config = dict(
    vocab_size=953,
    qk_norm=False,
    bias='all',
    init='normal',
    lr_head=0.00969,
)
Each number is 50 + 15 x the weight over its row's rms, rounded and kept within 0 to 99. Layers, rows and columns count from 0. The size before them is the row's rms in percent of the matrix's.

# layer 3 MLP down (transposed), 512x128, rms 0.133, rows 215-269, columns 0-63
111:34 51 22 44 60 42 69 72 70 41 40 57 39 60 52 47 62 58 52 49 33 41 36 50 53 39 63 60 36 68 37 63 67 44 48 51 68 48 30 52 23 57 37 58 54 57 73 62 64 42 49 61 56 61 68 72 47 29 35 49 61 29 38 56
078:65 49 48 55 45 38 31 38 55 61 73 56 46 32 50 50 38 45 28 55 65 58 50 37 77 36 38 32 59 23 46 33 56 11 47 54 66 63 53 73 64 60 25 68 23 70 42 67 35 40 31 63 46 50 28 34 42 51 68 60 33 40 17 33
140:33 27 70 41 50 41 35 29 12 30 69 31 40 30 57 62 47 36 40 62 60 51 36 70 30 75 12 68 33 82 40 46 46 49 50 48 29 48 34 58 44 67 65 59 64 50 68 56 66 15 37 58 71 25 51 68 42 43 49 38 26 43 68 43
085:71 60 33 54 55 55 73 55 34 42 30 46 80 49 55 94 21 56 58 42 60 65 46 77 47 59 61 45 21 48 66 34 29 43 60 28 56 65 63 58 62 45 82 61 47 65 51 43 28 43 33 44 36 55 61 69 66 64 30 52 58 99 60 55
107:70 56 70 74 55 49 48 61 52 39 48 36 30 38 37 49 54 70 65 81 43 60 42 60 69 34 36 47 52 35 51 73 63 61 20 47 44 50 56 63 50 54 22 44 45 61 34 71 39 47 51 46 41 43 43 43 61 59 56 62 45 23 59 45
107:97 46 42 93 44 68 48 33 60 60 52 40 47 46 33 49 42 45 15 21 56 48 43 49 49 54 56 46 58 67 70 59 50 43 25 47 29 69 57 53 58 52 59 46 48 75 47 54 25 36 62 56 82 30 47 56 68 42 63 49 43 55 50 49
092:56 50 56 37 81 69 52 65 57 47 56 42 64 43 51 52 47 34 63 06 58 52 55 64 27 61 43 45 70 25 45 52 50 48 34 67 36 86 22 43 43 80 52 41 33 62 29 31 51 38 59 66 42 44 65 46 44 23 57 53 65 37 63 51
087:58 38 56 13 43 57 56 50 35 45 77 51 41 67 38 50 62 42 61 65 24 30 33 18 56 54 57 40 22 48 46 34 61 63 74 36 49 33 36 50 49 68 60 53 35 86 54 73 42 42 67 50 59 52 69 52 77 42 71 44 51 63 37 52
106:52 41 66 66 63 44 47 54 61 44 72 45 76 45 59 80 47 60 51 37 31 52 60 40 70 88 45 46 18 38 55 48 36 61 50 70 47 64 38 29 37 37 48 37 43 46 50 62 37 62 27 52 56 50 64 76 33 57 64 51 71 65 40 65
089:38 42 53 39 34 58 46 52 35 31 63 54 34 56 43 36 58 68 44 35 51 54 24 49 69 37 65 68 38 40 48 63 62 22 50 67 09 53 52 37 32 47 62 28 40 54 23 52 26 80 69 29 38 40 77 44 61 61 83 54 33 72 86 50
079:63 86 57 29 60 73 49 66 61 49 47 56 59 84 24 44 80 57 72 49 51 32 22 49 53 51 61 21 59 56 30 36 68 52 46 49 60 45 46 57 49 75 45 67 65 39 48 44 37 62 64 19 59 58 52 46 34 57 36 37 45 75 60 60
109:06 55 67 40 53 68 52 45 77 39 50 54 40 62 66 61 57 50 70 79 46 47 39 53 45 54 45 47 65 50 61 62 34 38 31 43 76 65 67 24 64 47 73 72 50 31 20 30 27 61 62 63 57 51 49 44 44 41 46 45 41 32 47 62
079:36 67 68 41 40 46 55 54 73 47 64 49 33 31 51 38 47 46 30 79 61 57 41 73 64 34 53 42 75 51 40 40 68 45 28 71 50 82 28 51 61 50 29 40 26 41 51 65 57 50 53 52 99 54 67 24 29 56 49 50 27 71 34 29
084:55 64 71 65 58 74 53 37 19 30 53 26 40 52 56 49 59 50 41 41 55 64 13 47 50 44 52 62 65 51 34 67 44 58 83 56 57 43 50 55 23 66 39 46 49 57 09 45 33 76 51 46 38 56 46 73 06 66 58 33 56 58 57 63
099:13 47 54 59 52 36 44 36 56 59 65 46 39 54 64 40 51 64 65 71 50 43 56 70 33 36 63 75 50 37 37 43 60 47 55 19 20 31 56 30 44 87 73 61 45 74 61 39 51 46 38 43 59 57 45 43 59 29 36 60 41 25 23 48
096:67 41 75 45 68 70 43 55 50 43 59 31 42 46 16 52 37 76 55 62 52 58 32 68 64 46 63 52 43 51 49 53 53 61 43 48 63 63 59 29 69 41 77 74 68 44 67 38 22 43 54 38 63 53 51 60 12 50 67 30 66 57 23 37
082:50 30 37 48 39 45 54 24 54 25 52 63 43 38 54 42 39 58 50 67 55 65 44 30 51 19 39 57 74 51 46 45 45 32 29 41 54 64 58 42 77 60 27 55 68 55 47 19 63 43 39 59 44 55 56 65 33 71 53 62 40 49 24 33
114:43 56 59 38 66 46 39 36 33 44 62 58 54 30 32 61 67 76 32 28 58 49 43 50 42 57 54 43 66 71 47 61 70 59 39 45 75 36 63 14 33 57 29 18 49 27 31 34 39 60 47 31 69 66 36 53 71 43 72 65 54 63 33 55
099:44 32 71 51 67 38 45 46 50 22 49 65 45 39 25 44 30 44 66 67 14 22 57 77 61 64 62 55 51 44 51 71 44 65 50 52 62 52 49 49 56 35 67 31 63 48 41 54 37 51 31 41 85 34 44 43 45 41 22 70 42 59 44 43
099:41 55 59 43 58 51 68 72 55 28 36 49 65 35 23 35 57 45 61 60 46 75 41 09 48 38 60 68 47 54 63 62 47 63 56 43 66 40 64 43 71 55 65 74 44 54 36 34 37 37 53 32 66 47 54 29 46 40 68 60 51 45 21 44
090:42 61 48 60 54 56 51 55 50 44 50 32 38 73 36 34 57 55 44 54 52 63 53 36 79 65 46 44 59 68 53 58 63 43 50 59 33 57 38 41 39 57 30 60 47 37 58 31 40 35 41 41 55 45 52 00 38 48 42 62 60 50 50 66
121:24 39 53 52 66 37 48 57 46 58 42 76 42 20 60 40 57 36 47 55 63 45 41 44 72 63 81 42 48 61 75 56 18 54 39 38 24 52 71 21 66 51 61 58 63 48 35 62 38 63 35 41 24 49 58 25 46 79 56 38 69 59 29 80
088:25 17 23 34 43 31 62 57 41 56 44 29 64 48 82 54 57 67 42 73 73 40 49 88 53 25 81 59 46 50 41 50 32 39 55 57 39 34 49 39 58 69 32 79 52 52 59 34 48 47 47 72 86 38 55 39 42 32 88 38 79 34 26 42
102:68 56 60 56 34 41 45 79 54 50 42 74 76 38 58 48 46 38 59 23 37 63 49 45 63 43 74 52 36 68 52 63 30 47 00 26 51 53 29 23 20 38 62 37 68 56 51 72 39 72 49 57 49 43 54 25 64 34 57 54 75 61 67 41
087:30 27 71 50 74 47 52 51 85 30 57 46 42 71 52 28 68 42 44 46 32 46 67 42 48 41 56 60 61 32 48 52 51 43 57 29 39 62 68 24 44 54 62 73 64 47 55 34 32 46 50 73 55 51 60 41 43 64 58 55 84 53 55 59
113:50 36 58 65 81 33 48 54 51 43 61 63 45 47 51 65 67 63 26 51 40 59 56 53 35 39 40 66 55 50 43 44 55 31 37 80 60 60 84 61 64 73 28 37 74 49 70 39 58 65 57 68 24 57 42 67 60 60 74 29 31 30 72 71
108:58 55 38 46 62 31 64 33 40 45 41 52 60 45 46 36 28 32 48 48 60 75 50 49 65 14 44 54 64 37 05 44 52 46 39 32 53 62 45 56 62 67 23 39 33 30 60 67 70 37 40 25 40 45 40 31 49 52 49 52 52 28 47 26
111:18 51 65 55 58 52 51 57 58 62 33 53 72 41 71 27 56 50 46 76 35 61 37 56 60 59 60 23 51 56 66 35 66 65 33 50 56 40 66 45 69 63 44 57 27 67 23 54 74 39 14 43 46 44 60 74 44 49 33 74 38 37 48 56
113:50 38 64 43 50 40 71 32 49 61 35 40 70 52 45 53 73 38 48 67 42 58 59 26 39 62 54 68 47 43 68 59 26 59 51 76 68 49 40 30 49 32 61 55 68 73 77 61 81 50 40 49 61 11 51 82 45 37 50 47 56 42 61 35
108:58 46 46 61 53 53 49 57 40 60 53 52 57 49 36 34 52 43 60 61 15 55 47 49 68 57 30 54 70 54 47 81 46 66 63 65 25 71 65 43 49 58 38 54 32 69 60 91 31 30 61 03 51 29 44 48 53 44 59 53 36 78 54 32
089:51 59 51 57 54 63 32 55 52 72 47 61 28 59 52 34 49 68 52 53 55 54 77 26 55 73 43 41 16 50 58 47 72 51 93 61 54 41 41 35 56 33 81 58 41 14 61 49 44 44 49 28 59 79 25 41 38 50 40 07 75 35 61 58
075:43 49 25 53 54 51 70 49 52 29 55 30 28 69 35 46 34 44 69 45 51 54 51 62 32 42 49 37 71 17 34 16 78 41 59 13 76 43 26 53 44 37 48 68 36 26 54 37 56 42 33 38 15 36 49 36 45 31 66 56 39 28 79 43
111:54 33 59 64 52 33 42 45 55 57 32 63 79 57 53 81 36 27 59 57 69 51 69 49 79 54 34 49 67 69 72 32 55 40 58 57 53 88 36 62 33 25 40 58 25 49 43 69 53 55 60 63 33 63 42 70 84 41 54 36 47 70 72 33
110:32 61 36 44 43 66 50 43 47 66 57 47 75 27 68 86 42 28 54 44 56 60 67 41 48 68 40 53 56 63 60 62 30 20 42 33 47 34 46 53 30 45 76 34 36 41 71 54 62 60 27 42 54 45 40 44 55 74 60 48 76 39 40 64
087:56 64 26 36 48 70 48 53 38 39 67 60 51 44 71 37 41 34 48 44 46 56 39 84 71 39 33 74 80 58 57 54 80 65 31 55 58 66 48 59 51 59 59 47 46 56 25 38 94 35 44 64 80 85 54 43 45 61 56 74 42 62 69 42
102:76 47 72 47 70 54 31 43 68 22 82 63 81 36 55 37 62 29 52 40 50 33 55 52 50 71 39 58 54 22 50 56 60 62 46 40 74 40 52 45 34 36 43 32 62 66 68 30 32 44 37 50 63 38 57 67 73 49 14 35 61 08 70 59
088:52 35 37 39 38 62 43 48 66 83 53 63 81 34 75 38 76 68 51 97 50 48 66 45 47 59 39 58 50 58 56 67 71 45 76 52 44 72 20 41 48 19 29 58 54 40 48 78 46 59 50 44 42 65 34 68 53 54 68 59 50 70 47 57
101:43 59 53 46 35 41 76 32 70 43 71 43 63 12 68 69 47 64 53 67 74 18 58 54 20 43 31 44 10 36 66 46 48 60 59 37 66 47 43 23 55 59 37 60 44 46 39 36 49 70 59 56 72 29 48 43 37 42 27 37 79 64 34 52
107:69 39 71 67 38 74 37 50 59 66 52 59 29 53 44 66 59 71 43 29 66 63 41 49 76 44 61 26 50 55 49 78 58 46 52 56 52 59 34 58 58 64 18 69 57 74 63 63 51 36 47 34 64 59 65 69 39 58 36 66 29 36 46 90
113:12 48 37 57 69 45 66 49 50 46 36 28 35 36 43 50 66 40 61 61 51 62 36 30 41 51 60 53 58 63 55 04 77 60 30 63 42 37 58 78 43 19 65 57 57 57 57 60 71 56 54 13 27 65 38 66 73 39 52 44 45 38 44 80
092:45 50 76 44 97 28 53 20 87 74 64 67 56 46 39 60 47 53 45 41 47 64 63 45 39 63 46 71 58 26 73 11 33 40 47 68 46 28 60 43 48 46 55 34 37 71 43 54 64 42 41 20 76 33 45 58 56 41 41 42 38 51 65 67
103:70 49 53 49 18 51 31 58 58 47 28 39 75 88 62 65 27 34 81 42 69 56 44 64 67 72 59 55 40 66 45 68 52 77 53 40 65 52 56 36 81 56 36 29 40 49 48 20 10 55 76 65 58 56 77 51 60 42 49 52 40 57 76 47
095:71 48 65 48 51 48 45 65 51 35 49 67 41 42 78 11 54 50 91 37 61 38 27 59 53 42 75 38 35 54 29 43 60 32 48 47 55 72 36 54 39 39 56 57 66 50 42 56 38 51 67 75 34 39 51 68 46 69 55 49 57 58 38 43
085:60 52 58 56 63 50 31 38 57 51 58 17 40 60 61 35 49 35 16 38 41 39 60 61 43 53 56 35 54 81 71 63 49 44 52 28 32 61 69 71 25 44 59 65 31 27 59 63 60 33 41 45 47 64 96 60 74 49 76 64 56 36 38 36
104:57 35 50 65 54 27 77 42 50 31 52 75 28 34 61 73 51 51 40 44 62 35 72 55 45 67 62 53 51 50 49 41 36 73 33 53 66 53 38 37 58 55 53 34 69 46 65 47 52 48 73 56 58 50 62 19 35 57 74 55 33 38 86 44
105:89 56 53 58 37 47 59 66 63 42 61 26 55 67 14 73 53 74 48 50 57 47 56 29 54 79 22 54 75 61 61 84 61 55 35 38 65 41 58 39 70 41 41 53 41 57 66 45 49 67 40 28 59 29 50 40 45 52 55 61 37 78 60 19
088:73 35 39 55 58 49 55 21 80 50 62 56 39 58 50 30 58 86 51 33 38 22 34 60 40 44 26 13 87 31 44 68 66 42 46 10 49 52 41 50 65 74 47 61 59 20 47 61 62 62 51 67 52 62 37 38 45 45 47 46 28 34 59 71
091:45 58 31 53 17 20 28 84 48 24 80 26 42 40 51 56 54 48 45 42 63 65 62 54 51 36 60 58 78 56 50 43 27 53 35 31 74 34 46 72 60 44 29 46 83 68 35 63 57 36 70 65 71 54 35 54 50 48 62 50 26 62 51 33
097:33 46 48 38 49 37 37 37 52 51 44 60 70 60 44 29 48 33 27 33 68 24 41 48 45 34 35 26 63 51 54 28 39 48 40 54 35 27 65 41 37 52 28 70 62 33 53 52 68 60 32 37 64 46 85 30 57 71 12 85 71 42 44 66
089:53 55 66 81 45 39 38 74 55 42 78 35 52 41 57 56 63 67 29 50 59 50 66 29 25 30 39 30 22 38 67 32 51 59 55 77 42 33 26 46 40 44 66 57 47 57 53 62 50 56 70 37 30 42 62 72 55 48 33 40 27 40 50 32
114:72 47 31 46 43 54 60 49 55 66 45 38 28 35 52 48 54 48 50 57 51 40 77 52 66 81 51 58 12 39 40 73 30 93 32 56 52 72 49 57 58 43 41 50 50 54 36 44 66 64 50 17 53 41 54 61 42 38 36 27 56 63 29 60
106:25 50 52 50 32 60 22 66 38 68 35 47 62 45 27 36 60 46 67 65 72 53 54 19 44 75 30 70 30 68 76 30 74 59 70 50 56 34 58 39 84 46 61 05 52 40 47 35 56 54 59 46 39 45 45 37 92 68 31 35 32 27 46 50
099:65 43 70 76 55 61 51 30 67 51 50 58 26 67 75 80 49 55 32 45 46 52 23 93 39 29 25 74 49 43 61 23 42 34 66 52 47 48 61 48 61 47 55 42 70 26 43 58 36 69 49 52 50 31 26 54 51 68 60 43 21 29 63 29
100:75 51 64 61 13 42 76 57 61 56 64 17 43 41 51 60 65 53 24 67 48 49 40 46 57 49 50 62 58 38 74 59 38 49 58 49 34 42 50 36 17 32 48 33 65 79 52 54 44 59 29 68 75 53 68 40 76 61 75 38 57 36 40 61
100:56 57 60 51 53 68 51 39 19 65 16 58 41 70 68 59 38 51 58 48 46 78 44 33 36 43 83 41 66 48 64 42 27 26 72 62 63 56 35 24 73 39 32 29 18 38 42 44 47 59 36 56 42 65 36 41 39 50 55 49 79 60 58 63
# layer 3 MLP up, 512x128, rms 0.156, rows 216-269, columns 0-63
067:53 56 41 61 54 59 35 26 21 46 59 40 51 60 68 54 42 53 51 51 63 63 47 38 49 35 36 23 29 51 42 51 99 40 38 78 47 54 76 44 39 41 26 66 52 55 54 64 18 74 60 28 52 38 19 48 46 58 78 64 46 22 34 63
146:37 47 82 56 38 66 40 36 53 44 48 74 47 33 58 40 35 41 45 61 57 48 63 68 46 44 63 70 52 57 25 42 57 56 43 36 28 37 25 67 18 55 49 60 79 19 64 68 73 36 51 60 78 39 43 55 24 76 58 51 32 59 62 55
112:55 55 81 50 27 39 33 55 59 60 46 56 24 45 57 14 71 35 27 68 51 47 75 64 72 44 28 50 68 69 37 69 62 38 62 44 39 55 49 48 58 41 45 28 37 46 48 34 83 46 50 42 51 76 42 36 26 50 43 67 53 17 44 38
107:46 28 29 71 65 62 86 57 68 70 59 70 60 45 44 39 46 67 49 56 61 74 60 32 61 67 54 62 58 48 59 22 38 51 62 51 75 57 57 60 48 72 49 50 31 53 56 43 51 00 47 59 65 53 42 74 72 23 46 74 45 39 45 21
104:09 32 56 67 27 42 41 64 48 64 30 67 52 29 52 20 68 56 39 49 53 74 59 39 39 48 63 56 30 39 50 60 48 31 29 29 36 56 63 83 35 56 44 73 60 57 58 09 38 24 49 64 57 47 40 70 56 24 46 51 45 54 67 67
085:49 50 51 45 23 57 54 47 30 45 77 75 32 45 58 49 55 24 43 64 32 60 59 35 51 37 38 48 41 46 57 46 41 77 38 70 19 41 15 75 64 50 51 65 52 68 73 75 75 29 16 60 16 44 68 39 52 46 60 55 22 74 52 63
094:19 62 46 61 75 45 48 59 33 56 52 56 47 51 45 37 49 44 66 53 36 40 26 50 62 43 79 53 42 33 55 61 62 65 18 56 34 45 64 66 39 45 76 41 66 62 52 50 47 58 67 83 36 32 44 23 27 40 52 72 47 33 42 33
108:65 48 57 36 41 58 57 73 44 24 51 42 44 65 42 37 33 38 57 34 49 38 53 52 62 25 58 24 52 30 47 81 58 62 63 36 32 50 63 81 67 51 77 65 67 64 20 49 33 41 52 61 18 27 67 47 73 69 51 40 71 54 57 85
079:45 51 57 45 54 18 40 31 94 40 17 68 59 34 66 35 51 55 61 53 49 40 49 42 41 55 34 55 64 65 67 53 48 40 60 46 64 56 68 91 33 37 36 53 68 57 20 68 59 42 52 54 39 41 35 42 50 47 57 56 41 68 08 61
068:66 67 65 41 51 62 62 42 56 55 60 27 45 41 57 19 64 44 40 25 56 55 51 41 46 48 72 54 38 53 27 28 70 59 45 50 56 51 69 23 34 62 54 43 79 43 44 56 38 42 66 50 38 70 52 52 17 49 57 65 45 57 27 36
101:47 56 33 30 60 59 37 65 28 64 36 66 58 52 50 28 50 67 43 61 46 29 39 52 65 29 25 57 68 59 61 43 61 41 64 25 42 38 29 74 46 56 45 61 50 63 44 52 79 10 61 46 26 24 47 38 53 75 52 50 42 59 51 72
072:50 42 54 62 65 56 25 44 33 66 67 54 53 45 65 50 67 43 65 65 73 32 31 41 56 38 57 62 46 73 56 59 67 28 69 54 38 72 48 68 72 42 47 54 43 44 47 62 48 52 62 60 62 42 52 48 55 53 74 42 71 47 38 61
079:56 39 32 53 20 59 49 58 66 45 50 90 36 53 40 49 55 07 64 23 51 46 74 59 37 48 73 63 61 57 60 50 63 34 42 66 38 53 40 56 69 22 51 45 47 56 68 48 61 45 68 32 63 47 57 31 55 37 62 78 50 68 53 63
085:34 44 53 59 53 34 52 49 57 51 73 60 47 62 67 54 69 54 56 43 74 46 50 60 45 40 60 58 61 49 37 45 66 62 49 36 64 48 75 51 61 49 46 49 65 23 45 50 31 71 59 60 59 48 45 53 40 53 81 84 62 35 47 69
100:23 58 37 34 58 36 73 56 60 44 20 45 55 67 28 48 55 24 36 75 33 51 62 55 47 36 47 41 45 51 77 52 28 45 57 45 21 35 42 47 61 37 41 44 77 80 63 63 62 81 68 81 57 48 34 32 54 65 44 68 46 25 74 42
080:67 62 39 57 54 53 19 63 40 60 70 68 49 39 43 32 62 46 48 53 69 60 70 48 46 46 52 48 35 40 47 74 62 83 50 35 66 74 46 69 69 33 33 51 57 56 45 72 43 55 55 67 48 25 63 39 19 21 28 52 24 73 60 58
113:56 53 23 67 47 49 45 44 43 57 40 63 53 42 59 21 53 38 83 44 47 46 62 74 63 60 68 38 57 46 50 52 45 52 32 77 48 66 40 26 57 73 52 41 24 42 63 43 47 40 59 52 18 55 61 44 52 44 26 45 75 52 75 50
111:37 59 53 86 74 61 55 15 76 58 53 81 26 33 30 54 45 42 55 51 40 47 46 48 30 72 69 56 55 71 46 58 59 44 55 43 58 59 51 39 54 64 61 75 53 41 17 54 53 45 54 44 18 59 48 42 43 66 76 67 76 67 53 39
099:38 55 66 56 55 75 53 20 76 34 72 56 24 55 34 74 44 44 15 37 49 48 68 40 51 62 61 43 24 45 65 43 27 35 46 75 70 47 65 62 48 54 85 51 73 53 40 69 46 47 26 44 53 54 46 33 44 76 69 68 66 21 54 81
074:44 80 24 57 49 63 51 61 47 78 52 61 20 57 56 60 49 42 57 44 53 53 50 48 57 37 26 56 53 45 53 51 64 35 39 48 42 50 39 31 62 53 57 31 49 56 43 52 56 23 41 43 59 47 63 29 22 61 92 56 37 40 51 46
105:51 48 55 58 68 54 55 53 62 71 43 66 56 41 40 57 43 33 33 74 42 77 39 62 64 48 70 69 37 72 28 49 13 31 32 51 23 28 52 59 49 84 39 70 60 48 56 54 39 61 21 54 58 42 36 53 36 81 32 41 31 58 42 55
082:92 63 39 30 46 73 25 46 67 47 61 26 61 63 39 05 37 46 73 25 78 45 26 45 58 21 64 66 56 37 56 76 56 47 57 35 44 34 72 52 58 46 48 26 58 67 63 35 26 41 50 67 53 37 52 73 31 40 29 66 38 56 31 47
110:77 67 26 44 73 46 74 37 75 61 44 64 57 47 62 66 53 78 33 39 62 22 37 53 40 25 59 68 66 60 37 45 53 32 34 51 58 60 75 39 66 69 31 61 51 44 61 27 29 33 44 41 51 61 29 62 33 48 48 51 48 51 74 76
075:38 54 54 59 59 41 74 26 61 52 47 60 32 46 46 58 00 44 59 34 72 00 49 67 52 53 64 78 44 57 28 57 53 41 61 27 57 40 67 57 54 27 47 62 78 29 48 42 71 58 75 70 62 56 60 56 49 42 56 60 52 49 74 50
119:36 37 46 65 45 40 42 70 37 69 46 72 42 46 65 40 36 36 34 31 54 51 62 54 52 36 32 52 55 40 11 36 64 35 52 80 34 71 48 43 32 76 23 61 56 29 60 31 61 64 44 61 32 45 34 31 40 70 78 55 46 58 39 85
101:48 56 03 67 30 51 37 36 61 44 52 67 41 74 28 48 79 22 41 53 58 54 39 54 41 57 37 22 66 48 28 37 39 34 44 55 58 61 35 59 81 72 41 36 68 38 65 69 74 22 51 40 55 22 48 55 59 34 43 62 54 60 61 35
111:52 65 72 50 41 34 47 24 68 47 28 74 53 73 37 31 74 52 54 31 63 60 52 42 74 26 45 62 73 51 58 39 89 18 46 38 35 69 51 64 52 54 59 75 51 60 32 54 62 38 46 35 66 85 75 52 49 39 50 81 56 33 72 40
124:22 52 70 52 40 43 56 23 67 44 27 74 49 56 33 30 68 56 46 28 55 50 65 44 42 33 74 47 43 54 61 57 49 26 64 27 46 67 70 29 56 35 40 72 42 42 79 65 75 48 40 41 37 65 34 51 57 52 34 44 54 45 46 57
118:43 64 62 73 49 48 66 30 67 39 40 46 51 36 52 59 52 47 62 47 70 76 37 65 38 64 37 47 68 34 61 68 71 48 38 49 51 68 50 61 38 54 63 40 55 36 48 65 42 24 44 59 56 49 33 44 45 17 45 82 61 42 18 42
080:82 37 47 66 37 71 65 53 36 47 63 69 77 76 22 29 36 68 53 70 44 55 64 41 85 36 57 80 39 43 58 31 54 37 65 36 26 31 43 39 38 43 40 37 52 46 56 62 32 33 37 55 70 62 24 64 30 80 50 29 44 56 52 32
057:77 57 26 58 65 55 47 49 46 69 49 52 46 79 64 32 41 50 46 42 67 63 58 33 49 21 40 41 53 41 41 56 38 28 63 32 55 63 47 38 38 24 61 75 78 48 41 63 62 65 38 57 34 27 64 64 61 63 33 26 60 23 39 58
116:40 52 45 81 26 58 80 68 17 40 46 56 61 29 55 44 51 21 50 43 34 34 52 53 66 15 66 72 42 61 51 42 53 51 57 67 53 51 81 73 37 20 48 40 30 53 44 64 57 51 72 61 28 83 59 57 46 49 36 84 48 66 45 32
109:73 54 60 62 55 57 84 31 55 43 56 32 67 60 42 42 69 66 48 35 67 45 52 66 47 38 75 43 26 50 53 50 49 51 43 63 53 75 35 60 22 60 24 42 38 18 33 55 64 44 33 42 53 65 48 40 46 12 72 55 50 60 56 50
071:49 43 39 55 62 35 47 38 56 69 17 63 37 53 57 48 68 17 39 67 19 52 36 47 74 66 40 23 79 45 40 54 49 54 53 45 06 59 18 35 56 39 44 51 50 53 50 76 54 47 38 65 40 12 57 42 35 63 37 50 63 64 39 59
096:51 40 50 66 34 65 79 57 40 65 54 60 45 49 44 18 42 50 32 28 24 43 58 79 59 44 62 42 42 49 51 37 33 78 42 69 34 82 21 69 41 61 47 55 41 52 48 70 75 47 68 55 61 45 49 54 36 60 55 71 42 77 29 52
093:39 53 76 45 54 48 32 58 40 46 55 64 36 24 53 62 37 62 58 40 51 48 55 15 62 35 58 16 58 49 42 68 51 52 29 68 50 48 58 62 49 49 57 74 57 49 57 35 47 27 49 71 26 59 53 28 70 29 55 19 21 53 65 54
100:51 44 46 83 70 48 40 56 36 58 30 51 25 51 64 56 29 51 49 75 48 49 45 30 54 68 45 65 63 34 31 34 60 50 41 41 42 64 32 14 50 73 22 74 22 76 36 71 58 60 66 58 62 63 44 49 36 66 54 58 32 44 60 77
089:60 47 55 58 20 33 35 33 44 40 51 66 52 73 44 44 61 63 71 25 48 30 37 73 75 53 44 32 73 72 45 69 67 47 41 26 46 54 53 46 62 39 46 63 69 33 37 81 28 41 44 40 19 51 57 55 54 26 51 38 61 70 60 37
104:43 56 49 54 68 42 56 51 52 70 49 53 45 46 56 43 30 74 42 15 22 30 99 46 63 17 62 79 43 59 38 25 64 45 30 54 51 44 52 47 36 52 20 55 58 46 63 47 50 55 69 67 74 63 37 47 45 42 55 61 59 47 44 61
098:63 67 36 46 81 67 40 83 43 59 34 72 39 44 69 32 53 70 57 63 63 32 43 53 77 46 76 58 62 43 51 56 51 68 25 25 40 62 32 77 69 67 64 46 63 49 41 51 52 62 48 43 60 67 76 64 53 65 45 54 53 69 73 27
101:64 40 73 58 48 57 67 42 46 22 46 59 49 45 58 43 37 59 65 67 63 46 35 46 74 66 34 43 58 52 53 50 51 49 62 43 68 42 73 66 62 59 38 46 40 46 52 57 45 39 41 45 88 70 65 44 51 88 58 59 62 73 62 39
092:88 53 58 38 57 53 58 66 59 51 62 49 51 54 53 21 47 54 65 36 37 42 40 70 51 48 58 53 63 40 40 51 79 45 65 57 64 27 60 59 51 60 57 43 52 47 50 50 39 20 68 42 55 42 44 52 30 43 74 58 47 26 62 70
067:32 66 58 32 44 53 48 67 31 72 50 60 31 39 51 31 69 61 51 59 41 41 37 40 74 31 46 52 31 71 51 67 71 36 62 49 32 74 42 52 54 61 59 63 43 24 80 72 84 66 34 56 53 56 73 20 71 79 56 69 42 26 48 64
104:45 70 75 64 69 76 50 48 38 56 39 36 56 45 48 39 39 60 67 36 61 51 26 55 71 58 59 42 67 35 82 61 61 55 51 65 40 42 52 70 62 34 58 38 78 73 29 70 35 64 38 35 50 49 58 70 48 43 37 40 52 63 26 75
114:33 63 48 48 43 46 70 85 60 61 59 59 65 59 42 50 45 58 47 24 63 57 56 58 51 39 44 71 75 44 51 37 44 71 58 36 38 60 51 37 39 43 51 59 80 39 48 55 46 59 30 66 44 62 06 48 41 52 50 82 48 62 31 19
074:28 61 63 24 64 60 78 70 48 50 47 49 69 33 32 42 48 40 75 70 58 40 39 32 48 15 69 52 43 55 58 43 35 59 54 38 59 51 65 38 69 54 41 20 43 63 45 55 27 28 63 44 32 35 45 57 59 55 47 75 57 61 15 35
093:44 32 40 62 34 44 40 50 41 42 68 35 17 40 56 65 49 46 64 31 48 39 56 36 46 32 51 49 34 46 63 45 66 54 43 29 45 55 51 65 06 33 80 34 55 40 55 44 54 49 41 67 60 64 75 36 45 63 43 56 36 39 39 24
077:47 47 42 44 69 73 82 49 70 36 44 65 89 59 62 52 25 36 50 27 46 25 50 58 58 53 68 43 59 54 43 33 31 48 44 61 30 62 57 37 70 55 55 55 54 50 49 42 49 25 49 39 51 35 42 35 24 25 56 32 58 46 28 63
094:48 62 46 40 51 67 64 34 67 58 51 43 47 47 39 34 34 65 34 69 45 52 41 37 59 48 27 51 45 59 34 65 50 29 52 09 38 43 22 37 47 54 63 61 35 34 34 42 27 38 35 40 68 42 45 19 56 62 33 68 37 42 65 54
139:70 45 43 66 50 72 84 60 78 41 62 40 42 53 23 44 32 43 60 34 55 40 49 71 35 34 75 77 38 45 47 51 59 36 75 54 60 63 46 35 43 47 45 67 59 20 82 70 70 30 26 53 63 54 52 49 40 49 35 54 24 41 37 45
119:30 42 58 42 54 27 62 46 33 38 81 66 50 39 30 39 61 56 62 49 67 33 54 77 60 31 43 67 59 62 38 52 69 91 31 59 39 70 60 67 52 48 63 63 58 55 50 58 44 32 58 47 54 39 57 34 31 33 46 52 32 57 97 58
104:54 55 53 63 13 53 42 37 47 71 44 45 52 56 65 49 19 48 35 30 32 52 72 23 55 67 39 29 53 49 49 59 35 70 48 60 48 45 45 54 58 66 33 33 33 76 33 47 57 29 48 39 24 37 84 54 39 42 27 71 70 76 52 70
104:42 53 38 58 41 58 75 35 47 72 27 94 53 40 33 65 56 35 42 75 27 29 41 58 69 45 53 64 70 53 58 24 53 23 64 31 46 60 43 55 30 64 39 40 46 42 25 41 65 54 51 05 40 57 28 31 24 49 54 58 59 71 44 41
097:44 61 65 57 37 40 47 52 51 44 95 58 54 37 80 28 00 44 60 39 55 48 51 43 66 38 47 66 37 63 52 62 36 35 61 42 44 53 73 71 53 35 70 55 57 64 70 54 49 33 55 49 67 61 69 64 61 53 44 20 74 71 72 42